Part of a small language model's weights: 12 layers, rotary positions.
Each number is 500 + 50 x the weight over its row's rms, rounded and kept within 0 to 999. Layers, rows and columns count from 0. Numbers have three digits each. The size before them is the row's rms in percent of the matrix's.

# gate: layer 2 MLP gate, 704x256, rms 0.128, rows 366-432, columns 64-127
# up: layer 2 MLP up, 704x256, rms 0.126, rows 366-432, columns 64-127
# down: layer 2 MLP down (transposed), 704x256, rms 0.109, rows 366-431, columns 64-127
gate366 104:392534478452448479515523535538626584524484476491511555530444497550482498491550519504410530523441442544416498512566453533519459491498553572575371578396516420545530506469558498612552499513475463
up366 106:540562480559447584493497487550456459482476448519487497485493555373547388481407495562572451440554540454516534584468522409505603511500430456396637457530548530568491494524454561377496522483481498
down366 100:547455506497446546438437555531479567457505491435567512458546648522476440463493487452449446493517596498562528613513510476507526557508504445435559426562512558409501502463566513434378534434535516
gate367 099:475537453479545448543329511572515517466464420474506488484502512504437548548408428536534553479508440443537491552567477508546523415468541486663424522534494538519472546509584496429520418533547514
up367 102:424547558670516529513437498486397492553474533518521517502376563595465501477514460567548494513488496575479555413509439492447599431580560500555576470549499436519538496571511514418480483445467460
down367 108:560512440522438446548535496476535614466520518495566530472473433420483446519483519467425432471568513504577420460394481588447467459476494497428530501471469413419552548491470423461538571565368469
gate368 102:549511497443493516526455463552520493510533598588444562554535497530572504493533541565461505516553475459489431432407509511509484477437487461581490425514574536488500499416509559576584465495506508
up368 101:500448564496489507484408415544488503508513534497535528542436504561489465568464548478488497369534474493580497466493562581495509457489465490504511567564532523503458571381458450531501515502534462
down368 100:538509528539467448534531548426520550488444554443448436513472442468525478542542562536588478443462492407545458405505606533434483473498500611478579598557578548597498558530448567478559414587444511
gate369 104:503508459585524541430538574508524445479500549494538499483538545478539578462541530505428521431513469512460472437497525489432610533560447479493556585478492477516599505417419448549477512434555523
up369 103:493460562493462493455450483552532483489493576595385559484495538471487463495491533507593484495580490367483399648528570474468474508454505430474448487598542593426474437476556584527586588476493507
down369 107:544501493630381514430429448580509545565499576494399611506510548455528525524488483488589480570559480433454483542553441506505573555511544498516522473476554429474474475476561543673586442556422579
gate370 094:489537541427555546441508431565532588513554421519556537503506519500520369472533503416533462477585485503487512486482468438531502392551432479487481558509501485502482648484521483533555485414518476
up370 090:500462518514470492405548437438460482530516483464504473507503524461454651538523454455449484571564488563500522463416497517493403427479569448405518477480492517543551417544459489484501531495559496
down370 096:520530464539429468596549486485529545416485464509528457628451582522498545623469470508512490450506557550532523450414467530463485466481438503488630498438505509595569522654437485506441528489529518
gate371 098:493461430440463463451478426528569547471542481492485573610519509503451506468501440508491455540398541438480434440640441523455603383547451460579472380461491462521461503574442476525544562569487443
up371 092:519436508543465444517599428539427458599552445571508496435420529465474526520467520483495508579418573610507503517480525531552479438473447604499494487542477543463601462541446611545461470475493536
down371 099:403448506581393482514465527455479415383475503549511484488475545578635500475527491533512569521637484589559560488463512512522431484471461583554514547462543450437596537460479556535489444473488490
gate372 089:442516450509472542512476441519418574488506483442524479538523570553488561537432598498552416564577496585479557457515586430444542554500578517467469507557480473506519405519427586467436432496495610
up372 091:530563478486573611511587561488475480475583495499429444433335515501553449404544477532535503522587509558529523473393400541456417462461514454475470503554445515427497421457446450594489590486473546
down372 092:532484424531549603474468549491551482469580433516490482539469506421535525458498477523479483509489620465534579544431431517478637396516561396492489446552501525556536515505529414599470502438610445
gate373 103:487479523499479508485409405564476487432472470497596548588545434562592537416595514510508409519475497491526520533544474492466543493565495500517393569579556418468482567589470490536545563534511461
up373 099:471447539500419529505491582582351458436513529415527599465506505524629502490607520441461453454528482431512489533473519490495518548494554485439524494556460530455408507552515511499535500534421537
down373 100:481521550462473571498483489599442489515542545491508551533525493519530497534567526465423495592551436606564498475462559530565525393514583499523544507491440500477498581484541473455567449515560422
gate374 104:482512396593515439548465536513429486530476496495551544478567511565504533481487522512431481428518553479479510548513529465587500484468469531581485460554492508539580554484550486509504493444532454
up374 109:539391522407472535445530497458570531472542553500461412550410444479501464482539447458569468561497432597515525411448475524444522563522502428464513469465524521498465459492481480463500503615463559
down374 092:580496559408527540493513466534591467528495509544515467439402446525469490550561429609550512577484465479480538465468512529550557520423524476530559564395589547443437562388497457482489496460455552
gate375 092:446459529438468527436514502427473525544471407562445491561453438531480488496500532503501553392590561441513499468449535568468488518430522551382477563498545494479483548519559493561470377430485497
up375 089:574535466498524527492447561463532530417547586492472375497522541464550575492563593444556401454477484552509518504558541570480549450630495514559396540498515474527512416485496429496618600501548578
down375 091:485592477464537548511422523543472490499467489541492506542526593536530544410498482462479446378408455540485490519517458498543541548549534509590512374461468536503447466496486507544533556466481497
gate376 113:444488449432535543534540457512436381535454470448511474543473503467471493411613530489415507517456483484460456495451413526534406450477504500454535488457512456509512490540405622511477430498476529
up376 107:402394530498399510544568492448444391464503521418484636505453474553492508577471513552431467541486474479502448427484516525515427429443419463567535434572562495548445611560413538529537458454537446
down376 103:475491459496503510452482484545542445561519503486535470413607480506535508587522472552476494420516459522576475493458581522594496541587453479501496483478524482489594493527463553451651472500553507
gate377 082:512454503483533384507528542515497501511460568586467423572451499614529547457449463454450393464507494466521517483441409567482503423465513543443543526448491485538540532436459455474534370435466553
up377 087:516510537525472470516549442439499492436474599524542492583567511478525492481517498516476534529385490470498458591549479531511465467540513553451459475517432514525533484509485558607472494627510480
down377 088:509446447439508426476491389566524482526600556575412467480534539475505587541421555553519512547625576477423499533503476500511517541545578356554522520468461445588521561614424463550473578515451481
gate378 104:478596536562489436466577469526470556582505535428503440484510574545506529595500524591644451494457456547508485534454393462468446511511476479572475478578397498523574506603497609470453563478490407
up378 102:526566669520426501519466448448500561561527561468544447562481502523523509545509582536556469453504469525514471516512415512490420535514509574541454494569463481522621519545540575439442514420502428
down378 095:554475532570423452492521477512480486470548547485517543524493478546458522552495529493624447524548508520529521473431413497490491555564460462538378578537452529503549484467497497549589498443424436
gate379 107:438469466509458442546530451480598495516388477509545561560431487467495504503606475473498458527537551484437501437454439553408502512472532462458494499413512462616481553464440513522510462513517515
up379 106:507507589470614459487469463505579546467424513470472571578502494495486508482619433534468506463631554402528507414479449558452552359511502446446497565522473510462403539396451484493471449448490471
down379 109:462515464476396446504399522543403513469496477460509410580463484528541621507440354436512519563531502545525522559510453525453500545452540541598510491583519505462559417480449506523437537440534468
gate380 110:387578490526438438580467426476510597474522524441568563551502525442625461482481544577507519551549417384557473651491471541550453545544575471591479500488482451571495366499483582452511515373509326
up380 102:473499506512579493435611546511532492479562442561445546488515513570508529469467431469474512508467538525488492429489572565494480575495461514486512481521491540476443652511493438422421460555479585
down380 111:499447511532497523448535504587475435556501527582564505369415522583371446533563419480451446486464510486476466509442409451436488491439509508405547429474541532438455613450518422505523475487459542
gate381 104:499491505433533482558518526415493548446516438505570581575471567452474528529396466407505546522562530469554474529487409521548512511493544487473545490496512501433435537481524448526526564549494514
up381 105:473424595560495542427494527593482508569460576492506493458466530504530415474521574521586515460532529601420545497481560540584482439572453412601532547504494504475572413550563577465475524475516391
down381 107:559523554551463473414475534562499471513457593516514485425501565542562470430588532607492465504487466524523491485479485491508507478430443548533499522570490493395585450525467572437434447450580421
gate382 106:547522557468474471548494514581512585517530500515493572498445443494446453433573531462421453421510500457546492457494433633540594488483459513548509507598590447476526512467533580546571533517572488
up382 114:477500498564524496492522394498459455515399463476516542462489438492518482505414501492483451506384511512483511560546381464478459603510512484448470502458469556502370549557471471471425500554488517
down382 103:510562419539559540503545421530482545526492563458473474389552576451504487512478567459519442522495520446487483575509435432613622519631527422477513492492471421456537497492493463588481444571434459
gate383 102:527508560522548528436456509444490547456443601554554517543433425601452456461455462368597492464492588484517601523563471494509511462501518566536500536492590589487471539464504522555461574461521504
up383 101:469512540503504453510478489365500484443476470519544536440491465506481548439487549497490444556427524394474446530437449506494495488459510444435582556459533494561429451507452456494541468463461482
down383 103:585488501494489480514519534514593489503521449518475537504589538556579519540456580516482514497405438445514504535464578437520601509411399400496538597485443447502551506421456501420488440516472493
gate384 115:553491477528496450439494513470518517566494573526557436573439498542567563467452534512504451475578494465478547533446430512537430473468440486569487538571510475527544451509447483545528472504509481
up384 104:480567459507461505479490455489582495440556499462473461536455475486604410580515582568437506449473464449601351533445483523479333493502441481552476492470451461497473487474590552566467476451518490
down384 106:550523578559524523639437509527464460486428522443479474568477563498470596476493486449448506511466454495388522435450496455359462491507529562541577520584505478550532546466458472516622421517451539
gate385 107:542508519485473470509418579413530606457521444571604473505507486538494559565425508431457595561586526477644480507540479427575454547615459485508492470522441439464525559365520560553509465556476542
up385 106:476470500463440544501593494556509468597510466380449545557505448529518439450496478503520485476536506471532478507517542511418519505462499547539416498563529554505531418542500602583540536458513526
down385 096:526507468446505542537508480536545553600623463517542575520498583449529493513452475455487535513541517546494468664574497446493603494477600518522508502492440605431392449471482463569437620481505525
gate386 096:502621594469609501514529595519454433520595421499545499453484503439524519572442534561612539514514588493499492515502625514576450542573550505501570493450474520501482490416556604510508493574452527
up386 097:540509518469536478512522583537540453540519530437548539417489426585543516581439505484536617526540568536555545589584565504518502466633484500532499490588491525538504507400461509445468497584508492
down386 094:571473523528611449522568507523469511584562364478526477463537460584490503534558438509558518510557535423495491502508512473465504457600430522409543451515436463607485480492522552491495495493426500
gate387 098:547456503553543503482594489577451477566470516526479467494531478538456543536550403489571507543575450455499548532498574452562436490596497462524501495499451534453535535460584471371584521546539496
up387 098:547530508426555579525566460489479593534512499520513550427464417548562609502463471546527459560501509490498540476541644475487471555558586518525400484396537541437471546579520548462489435606517497
down387 100:360535499465510561477459540489479572456570523415444423446422503482480536608420543528519506535471534551498455477548477506506458528439550550473434486475518451554487466519517531559498492594487519
gate388 101:522603483522497569603509401541461588525531565586419543562473525505417584522491476558510387496489549493553599465511517525549476505385502503544457457518539471629514595465513393482479493513442482
up388 099:471434524559553474483527533495517416511503509492493470513484474410534479554464492498528539514533441468483517427554549511534458527410487512508352504505619526459510520537483524514534536541533470
down388 106:486520483454578527432496568481579497499507511393560424476468453514602487459576512356505527520475433602389526532513384445481559512484508606453537490471510505437486446497467547559552533448530574
gate389 096:500534483509460495445497517505504545421470508387394380491506477435413544492516521504538425455500521582554594531478491584519492561489512587477502538485530383520510496465552517437496489435464471
up389 096:432496467513454408502483493523542578405595475432509502575500477505421589464449495519457403515491473482502519532550542591529415492534473531482517511482407387434546585527550558350543555505502434
down389 098:569442481525481504487614500474487480446405466470470507593460503419482601562498464602572517525483482526544500563535491571444398395533528548504509537504491507533476604470540570425552498578328491
gate390 108:470491577481510565597427554504610485493498489455505533505521489615492473459448485552438470469504501577508479392517462489491509477657568436518488469410556488492542477512544415543586487449516447
up390 102:519558431343505563532490498533464480400472416457552486485507551560520567506572540489440475537517484482455377515516499488526390460463539524495542551463424597506468542404513522513527448496480511
down390 104:506441542534501497473479449487508497525533530520421488561487507519567507503399550491460492439488477500599552481437534498573550515472500459574443529553490523445605468432584454643482411503493454
gate391 104:463448407462541375463452513539413510515543569459552378524520609510511493483474523404465563526543429520541497501454544553516581477480477561631517514510521488544577523452508479486402518506520457
up391 102:482453472578492445433540534495464476478453521571543373512532536460475457543451526472553498480528468581585457492456515595481584489595512498544470546579429448494616567451457522527338484484622480
down391 104:499505369442485521529507572439484490523517567481570422516513527478601499529453507457441521495545524553567446450473593508528492465569508482565514488540398409533532489418404540450547559523531434
gate392 112:501509479531469535438562550468411561442494605456555456469550529530452441568525471615477426493497497576444456443455496596548432476458476484554516504412526421535469545504470514395504450395465582
up392 109:524514565508484579490453620434540608452508414515443567484537431523293548545529364568480480367510410517425453497478569460519471475507573575529467569428457480520501509496523465511547459431509558
down392 108:460517542547543509478478580466434517465541465494521493475481493539453484574490383507556496502515494460526523443414475497494442498636498502577496586469496417465466524489541540377559555494451476
gate393 101:435497610502532497571568460520554493510547581464497578576510442558480526605454457436613478477423464591514513506488459539515515365447517517588431544538470524576518467496523498542461503521527560
up393 101:496419392380515544459492525510505461543443447579472434425473531498501471512553553529479504568557521430514482475504516518441480578512462442470578414486494524484431584533508430468627457463463476
down393 098:447490464379499454401483479531561463507491538524492487434464550533419509504522450543451499524459487439502515475493512491575508515384463467557496471441564464451454550489450457412600454503505469
gate394 102:454543521428555495435467462513451516538431469526455517504513527402445394428467423448387490565493522549462429450555460540388488524553594534571450529533466463469540539484474509523472476508500405
up394 097:572524572470514528482507503484505523523482484549460514610573428464463511528529517489468447516551458615529499472505502543456511506438529540509443578467563474510478476505442550522507524509527503
down394 105:530425503508535456456453510433469504536518481452471475475507454464459539558554488451498511609536501499471478484563595522545508513469455582527540531371522434412476603480525420429534541509481505
gate395 092:536542510600484485555535510488543558486488511440447501509522484599582565589474601403570486444626552538462538524544550456504507489560504531496517386476472504477519530512504514547484507494557542
up395 088:400461485387563531467426501475548491517502514558515493488464547455468490438416482538478474515474424503532421515488522579488490524474543501489463569508530416570502500412440480497516478465508399
down395 087:500533502444520531472538528489539458510417491554600477434479584471461490440510374600441423507396465457642436474524479581532513447409590557502526522541505481525524478435461521509544551445491476
gate396 099:374493486490537497538517507597513474510522511508548452542565479511449537467533442536552503542480477489427499566461539418575494419554429470458428548523555441491516541614541442525463433394542446
up396 101:483547472442529658499453606505494512410483497482435527429515521526528469537537637568554451529510498486538515556530414458459503482470528521499527576489524595459479500497462496515535490549543585
down396 102:548489436484518566536536545449533457402450488512515454494463522514518452556564591567444489500456473523567545514500539488515501446501612491542494473491519539453414495505469493456491486531452603
gate397 112:541470538463462449478468525534511489555521507557580552533502493544508483499500497436439548506546506527512608513489429446487587456570652402541486509535500544474529465522507380465435562550460470
up397 108:498498524484469521399430548572434482526535443551567508510470455452486416428573403535451533470491506430458640501479464500475518415577515467453532454507455604511540459439595349459448489561427474
down397 112:438580455628555495442574521416504452495438469388558428541576496434479519439538515500517444488485518435494462502558486548488473440483404517574570559495509453468451507576484584507538456541440463
gate398 100:476366522405522418483441442573427502519431573511504527469398490461435503501444561451500498494447465450477527498620606431487547561432496469405497572422472555540525521476502525459446540522493423
up398 103:489621493635453511499504536439559503502624463527469469477580467539517492510460497496488491473555537517469493506434442562578513460560467548602551517516459447518433438529495504550525481444481539
down398 083:571498460511474526525435488516576553541523405532515483467576555538559529447462455518365456497469516507483530556508440539487507527521576567474520505511486481449478534489518399567518562441447466
gate399 104:433496492458502518480514470547511509519486518554479470496425456520518495486546581510464436499538416563542437531427471517474422534498493499471421526523500523476471473459477546645595475459474488
up399 103:452574495584460495566468491471480497581557479570554585470474544504464466515474408500549543394471606488487572548468565471496519420516512470476540503483493588381547512553565446457462538456505575
down399 102:468508485408499527481554479559480522482441488514502495555504528557510620479568406491486412440495488482509458505483602521473481520455485505543603512455492486604498423563564498471491554405557437
gate400 090:478444583462501510565578506554456530513421612467531512543507569480406532493496443443539518524529474491450557492485561565564521505491453526507643471564439493525588461528611590521604520518464519
up400 094:548542490498504525520502397544458503642460531339417494383510452475497557453463516488523535549515518435571497594513530409509474539529508543503484490494570449475506520578523571461424479475521520
down400 100:604470447476514557477431408512521477523458539423497438431529523496563503509488588495525535541551579453547502551487525469454468533507492530460554499470558495546490565506562499507450414451441569
gate401 104:478438499419489422512467452617465584462485454512516482456455462485473524520486480413514505446522509527506466534489448463485519510561504522498538477462479506472503496460372393468525427534573393
up401 105:516550493502431456486518507385485460567477598452494565494573547462579507480549539580512513489524586519496551460524534573551511464449479461521505471513551530585527468487533566502510550480453596
down401 097:536527517542503582413482506461508487542526453456558570520496601560481563440547485660433565561465402515538551499485528463523500467460510515578445515500596559498560490462586549498431584458457564
gate402 097:455500617521454516497539497399459548550419503522575637456467447477472572445415414485459498466475521533433499421546457534533586489438516445543468469569410546466427516471478493466503482512403477
up402 107:569545376405471397529507560562542460433488528473495420471477513478452482537487521528480523573554483444538600589534530509552424487604435593524598517467551387555475481549516525544462565544518531
down402 100:498482446477452463373449493523565523512576451520459462438509556476498402576525430509467501541558532456566593545504481461570517490539521528455547545474556395490507520439558546600465536464580489
gate403 090:502508467475530535496645500532443485501464563494474536566531502538616506476523481508404547473472348513422497553514538448496481507565511402516522456499369475557495536493499523472520503565480509
up403 094:470478422448466577486598509506451478500513519489458554525515484454588482420529529515438422472440413579581492470419556517434515504599471496568539421477450548473515513488512353567490530507465549
down403 095:543486469510504515477474567516414485509411571424458534522515438456461495456479539463505556498518400485521512490446563502463458404662476446477506474437433582493489504516497494506549501611550543
gate404 101:412529535499453537596538442481559440489430606469542499488547465524504531555482450456463594466467457508579464540535486556462545440430493485500524406469558479528526511582475456470455462535453437
up404 102:395403513523446497626566519481519429478477618586542509470578459442501600452504622463418512453443563491454408554538484533544564496499536497498490497457531570442487541588460524486459441492485426
down404 109:478556540628446477587590502426559516496453611552535457453506435473456562578507497524440564510496449545576491514532510570456543510480483487590498438553525565521522485570484508477441463388442479
gate405 094:466560540516518488506440515560482465506535485561484569497425469554513552547486544523532430453589497508443539572535538475539519583479547567428506494596533426464503553455591521525512508423511569
up405 096:489524499563511495587552501590599443572440482475509545580523509524546567540496620576472457465574521454470470494475603567423396478594513583484500468576342430535525550521441445550438507495542535
down405 105:583516478447460519519504471570508501551458528537518516501487467491595552538461541514479442491517491503464519551509639475462518503547511623393429495533394476533520601454474425461487550474564510
gate406 086:491542476553486492437459486507451547546488546386510462519420572529527405577558428566524523571382557444502485546510468471575529536399511545559482435493531523499567452474527502448536461506454495
up406 086:504475516427445525471615542355507567436550444554547485469574437507498565443523413470485525473487457585532551466409431551440477494511508484502445544539503448515488565525493532498452575541599496
down406 091:560474459412526516442462558443542463499526454583418479529561519517614471528415501463559520518500529568534569504548383496469519538535528373554481432504453545569490571419519490578467498416569483
gate407 101:557471482494499494488440488532581425499487594475490489558500485494418501457506549491443519453526473493503444580484389433612484437482544432538508519494540501508542453473502500585596458496442475
up407 097:514553502470494452505489511443533457407496478493508430550397468528523508507497517499395522558584491413544483560542483400499464481463564425482557533425519473400551465531467649470510497494462524
down407 096:576459518486602600515438518514518400499483457518466536449483433487546452485577501491507529506591495510462501477509458521478435541429502516488501438501486451507472478502458482482539453507456470
gate408 092:423541571567563535439553585481534524626507540553549443505465545594455584492495420492540552510449490586504465554545581544520500560489449590432479529517492555512578500482536601528483498452479532
up408 091:554591475511519476391495532495438518510544450505523593484468493528547577466477540511505448468519500461532546417407574546503513591510543581400628535478475441423504524566584477485515487528457481
down408 093:481491514533542491449561409510499576587488372504490514470564548522531528472569534620418481553557523552440493472493496544479526513641546631537578537545481478510502492477455500562474530442482542
gate409 101:546509488605496357508502556551559492475517582535535540534484436544546529451483484547456440520547479575561563543507513477437558531581524419497480510552438565531483433590497499452389510539524522
up409 100:512546525450507545529519425497537512416433462535542523508568522502540562490525519536410636586505550365466438581501523467495477389458402626534504503467528419461564514411425526469544454423478490
down409 101:575492598359485552527509516489533498499531553626498475584501440472488457528491529531456452595519531629444519526449475513527499466456479490417493478539551591452489462509444541500427572532459550
gate410 100:426502542567407527516428477479482471519432464540500493499545533416482487539533531530438548496619515518489434549511588467570526550455473494506417552473501481435473406428449507537442510445442490
up410 094:460506512479498611469568524457496555587451524556477541604454558593479440537519454485438591492523519453504523512523490550438446510523551499513628452459483515499554486469501464557538449491428519
down410 102:421510560474409417468593629440424491526485563498435539559457486511575433392582465574443440445538474524482492514533509416497481486536508522601388509532532472487595407518525475591481447493385493
gate411 108:563496442566530471521508470492588491440530444530456435411479454570501461462581465484522562531570512460515495460500444540472429461542513487450533478554555557506485420411507588556438486507540461
up411 107:491540466510479484510535517538620487536389408550474386483504503492428452473548444522552547520602526472523459435526482460556546537507518500508484454582585583424483516449523544568508467530493539
down411 098:480516409499514548540581515521548470485567502454589471506469523509524431443573527413673457448533607516580526457513570504601429585501414487378476498510503557519511605521437482480501573531516510
gate412 089:410464472456541473484545376596498450466477493500476423493599572517554432470491569452471566433490489489544580492497569481555546499512476529490509515440445458572431438537492471587496554546479546
up412 089:451460472522512460497534467497553569485456480521437452435539592507503530501535582464528524473619486448547554522552517426537517483537436556453573476487473460604498468596568511500504515549539537
down412 099:610482534544509568502558499554518534510488465545458438485556496470540504509601696403430540568533508426536539538506513507512447563454427508448507519508395427519502488518498494464478530593505539
gate413 105:517491501513576470461535594548553580482518477541551566550512492559495503424547453535482536514534544537459543523550463483493391499523491469512533547408591560488428497535535635539457475473542480
up413 107:438506445521496623439479500486540480593551478523479552510460528475514516567503464498581525399566474484472534396434468413599474451423456414465429452505493440506495534494557459388542408510363531
down413 105:481534395551560535429476528583454584510427593507518479498533444508492509517513480574510508447577485575574441395455513490523439458496491436504474548491511475553491475506540498581553501519474504
gate414 089:541488595518552561512591588563524549561436582494506488530471501449462481526509557498482427445566488427500582507474460534539511451463480514517466464484491549607519498534429461474551515482519456
up414 090:459465482485431489535488533526462486513579523470417514534519479463412457602557456399390338500553497492407520612517570541502581483483526565518593474448475551535489408480525483446542584441505475
down414 093:533527567575538525494569542546543493561485557556542524641576565534483455531495535530446420514446501401568580498470481514478493516516491503468431496515461520433479412469553515550510586461565518
gate415 103:407488453550547526455579507535549462521448490496477528487502537472509497535440452496521540472462491591475472451493479567468494478562515512457531528482537502408542511514466561498441586531467504
up415 100:467402490466460519561525424496513477529488527585515530578498515564501575493476454518448534455534479455448542478423477498463592497491565390518507528552444600503459524509447418481430574598486490
down415 103:527490497544523486422471423531390447564524488579562596422542571466478536511567517535553493495549430486493530546498443530504431422510455424513461556439535540477556498629490567429426504547515474
gate416 111:499473461502556519510551486536530443440478473524496399472529495502488468370508490487524515533569532508509487457357515499553506567453488508448564529628519629532496530502452541478459558544527463
up416 114:478528513500475475466472493440472522580554498481501599524479470530497545645458515481497534485428499490465487523587519508438487417600552495539444481373533355431525478470536475479508447449477561
down416 091:493471561462454543467488470506523553508448489464472466589448564502547498576432478530372468527479448484470470504548465483475582556459557399585485473514568460390512477474514452513457463394413524
gate417 098:466515577533498499533512540491454420443633405509524490454497429547443495477536466458461460437614484458468541562500492493474528500458575555482615553514471423639476437496503452484519510571633552
up417 098:508462543431500608533419468397503570585507521481493475556462483563546513567571520485516543562481506471506491440501448392491583507449488514475563525466442547517492378499510490516520462465524496
down417 105:381465550498569559528441528432518470503437464487498495526459491476478539502565551465493492492554503477483529439469461491495558502586528529459499471523504521476439462542548494549487434474648504
gate418 098:381434458628486518549498468482501545425514522496423525565503481465504536489445501425526477549495544480440526515438557452541577596527453474521454510440521439470511525525546451542546460485564450
up418 098:454448528547531491559409526513431613512570480587565484638463473470486462442547485492657484561497552422536502525478538462548506530467513466587498496407461479438500569465487400541585436439476513
down418 095:450472497582583459519428506476515493471529545541462585500533386446508431446482465494532552575561583483508502536461531504439534572626451441570515501497424485541575488549442449500573475488581502
gate419 114:547452363493480479490466577410523498430461502503460435487502509566475505514433442460535528502459512537445450488475508589502452370511420508488498435415541408542543453513547437481525466506476525
up419 114:440425579481528509601510475477466446491559455514509501540425441538515480485461467487480497599526544482458447514548568511501484594447548521412622459540565561482549538501437571464514477535469474
down419 106:525508464463520493443398505534529400422421530527500448411501577540473402479434423487543516564492426525491456509480502444448532614410578455552505472484481455485570474513527480466495493458415539
gate420 106:586529578497513496491461487555529592541468503507543508492417525488459591425514462465452521546484567447522412451487517503464549385493504526490500565497541473534521521526406585491482523436553461
up420 110:504434494532461599436468517409574468472487484509502426534532594499465485505537519469440478406472452519446479497392482489475429558542500509461505521505462531519484606461480510531524521535443500
down420 105:522512583424488604531579587503482587402434489518534546504466554411464515443510460507443553532492437449433488522549515491533541521516520495536471549509436546409513430544515531525418426481482474
gate421 098:459527523459508486550505471527554526386459517497542449443447549576415530455545566484496530522567414487430432550541625519493577511438519483511499499475446560469619387488488563475461519507474511
up421 092:594464398543482588507498570396540530509450500507497537575465523537593561560403496569414458484483510557487475454520404492551392515601463455554540594461523400509423522567446447504591572440400521
down421 086:464515459447437503527464465536551579554578568497482526497530478464441438432538489491417499519490447425447500550523505448562497437508486407532528517465402484489479539514558453463451547438444492
gate422 093:451531528497604546420506476483420450503504442438488505505486494581491571494534550479515503465485483565383494525549543490464517553527529510492500546499439444485513503502515383537530543448372449
up422 090:547478538522459534472426517514487425397520326540486492493496381465492485540571517443575541485573449549526433542535480465451610611465497447448514539538432419443491463525512498478497547410435440
down422 099:571526570561445466505524561420439448523522562460569498477505478505530536481500567395582490538562530489537509549492520536366460500538522480447580469586469483502499503425423526482559500528475465
gate423 101:491484554432458421456484562567369515486538582617505503514586521489577580504522573544483412481494517457487599518500537486520569458454506383445494546583540481493610536438537433496487470512565546
up423 097:533509402442540461571459513558569417482487508503560516528465535474518473499556526421564477533490512492393476589511551494393580472522577576570553442486446411529429473494524520508511538511457442
down423 094:466501505514386420532425503559490448509437457546531429514478594430535457460483407451496426504405451561526523547417458557566488479476510460440507401478501566554482491521482470588579442544571541
gate424 102:468543466571486425446433455503569591487456550447520509489453599614501559596545617521524543487506466499492505482646495508574538525593600442537477370552494490508537585540515372507475510487555544
up424 107:411518434524490456391411448460578508481505533423491503531441518591418563548617546515410510508545448444446505402601495506461503514598560442502547427660567471452508556534495367507461463475523537
down424 099:489472395580482510470384448452456579519451566501506471560433536581615517528548569587528495474464515565519581488479651492414465558632535506403417397561474519471545502598517412439494463462487520
gate425 102:460495481490516572440441440578476465507509433533411492448390566388534540464533596477480507399530472503495458421396410506594475480442626525408431533541596447556423358458516465549465496461497515
up425 095:425523545433477500473460599549465539499566570519501421562539538527505367523533520513537476497567477479528484537491438487524454484460532460567504514568541513512470427478509516479536507492523563
down425 104:454436463482472573396529549516521476500538435471510489542489531476608480411623566548517597499553480600506508492573429410483471548497522548443512455601523443572402518545527441481441579519396608
gate426 095:497423542523527495486445449547498479566561508552596463529429489495422500555427510474463518454514516439554355507503540499598463467512525486509517456477481582438575523461493434490445573519463440
up426 097:471553561582458525566465551466511500461531459543471467444491520532487496523489505543473526442455497570468542518543446478502481531565555457485469489523518487520541412537559441499597541595545536
down426 098:507463603544509504549486544510495546432438493560521585513511558586536449460498457515600522499484429532523527538568452492524506519471526479475485486487530549568462511669544572550469490495497541
gate427 116:537485475501523527532454465535445496483595599520492492484521399547527473504514487506546563489498449510436511505585533557458520406587563517509483512608493546507506534422439357518457578489473486
up427 115:529416515512412461482442505520427457447614542507494513448454489525461478492466494490502522453556562518447548503532444572501583461491521543492498503546575508441399471513408351471516603504451476
down427 105:562423482551441473478536480446503481535478538595507440512548493424544458568572479531350510479447480485431455534410556542472549502551426524597499558485560451436516505458551483524385468516488489
gate428 101:528473541546496536406504497482503447471478505437550630572486431528502509441536420395555503511475526467516436443437458461492500487431495483455429567525591507455498542452461459495537447421404530
up428 106:483447556487453444491399467439561436432488516488465496454455493497470519478512488533540537440409485582519458527470557460487455474536512481499479569498555553531510432486464481403513460494526578
down428 106:491481503588495540535430518470543463495447485515573485433461537514498473492600612580472533426508470476493493566442475486404440451475488487586474552475472452494478441531491521508546508448463639
gate429 091:521380592413490482490569467444429531473543548487450535473566444511518571571423479414537482473517508536530504512549414536471400546525548573555487434485512539438500483540532541450577449532472528
up429 092:438454599435516525439539502406458544490500561470483502519509458503573639545466531490507427512503474617472492490485438465412435561498552533524529536526545555477449509523529531522520448530490491
down429 089:513451539499465495530547526505474482491534457455487491531561430511511506565503534422698441452511493530558468462515464520565425568588538513493505458511598535472500539437408460484578511569526513
gate430 106:476459476451422509469514522509512416455564502473577525549488596452549464472465494484460515440483495580580428584388404600525496546419395515499526439548527459464512461460491513473525498520495511
up430 106:515474545490465565451560559463505435380558512505505506562568509457530427510513530506443483437538517503535466535325407563507503574502420411468496506495530502479440459546479513559507504603533429
down430 101:484500536467583554491479554513480429505435445508587560560497502459389463539553477470500481502460430479526460451518482539443480494516520619468502578512443551495519524465472449429504446491558548
gate431 109:457509566495560547484478386570522554383475495542539504566561548474519465491543486504495557418534496470497495548505464420528498483449522527546502526541542533432413462501570549544403530547437428
up431 109:443433516485490498585543574491487485585612499500539524487437418567427560468490351476510517521469500527493536505570536500567417597511528541500512498452470494464590534476510491445565477581474565
down431 116:518429481474520570509425471583533587495555503527571471489540548508496523535435461498500475549520446532535496473523513471553549546394536467483500441462539488484492513411407538458529555399475429
gate432 092:452492454471476444570482515550562503535542519531462399514496475494525532378566517508552477475423525473493420517502437435548522514455551531412516520492388650415548524491584506513437440576448480
up432 090:479575462549529376462483471473456496542512450556554466569589479512582485534479506548474502600524462470432455488459511479601493526544488497465531524526564511469522445453491411503532483473398488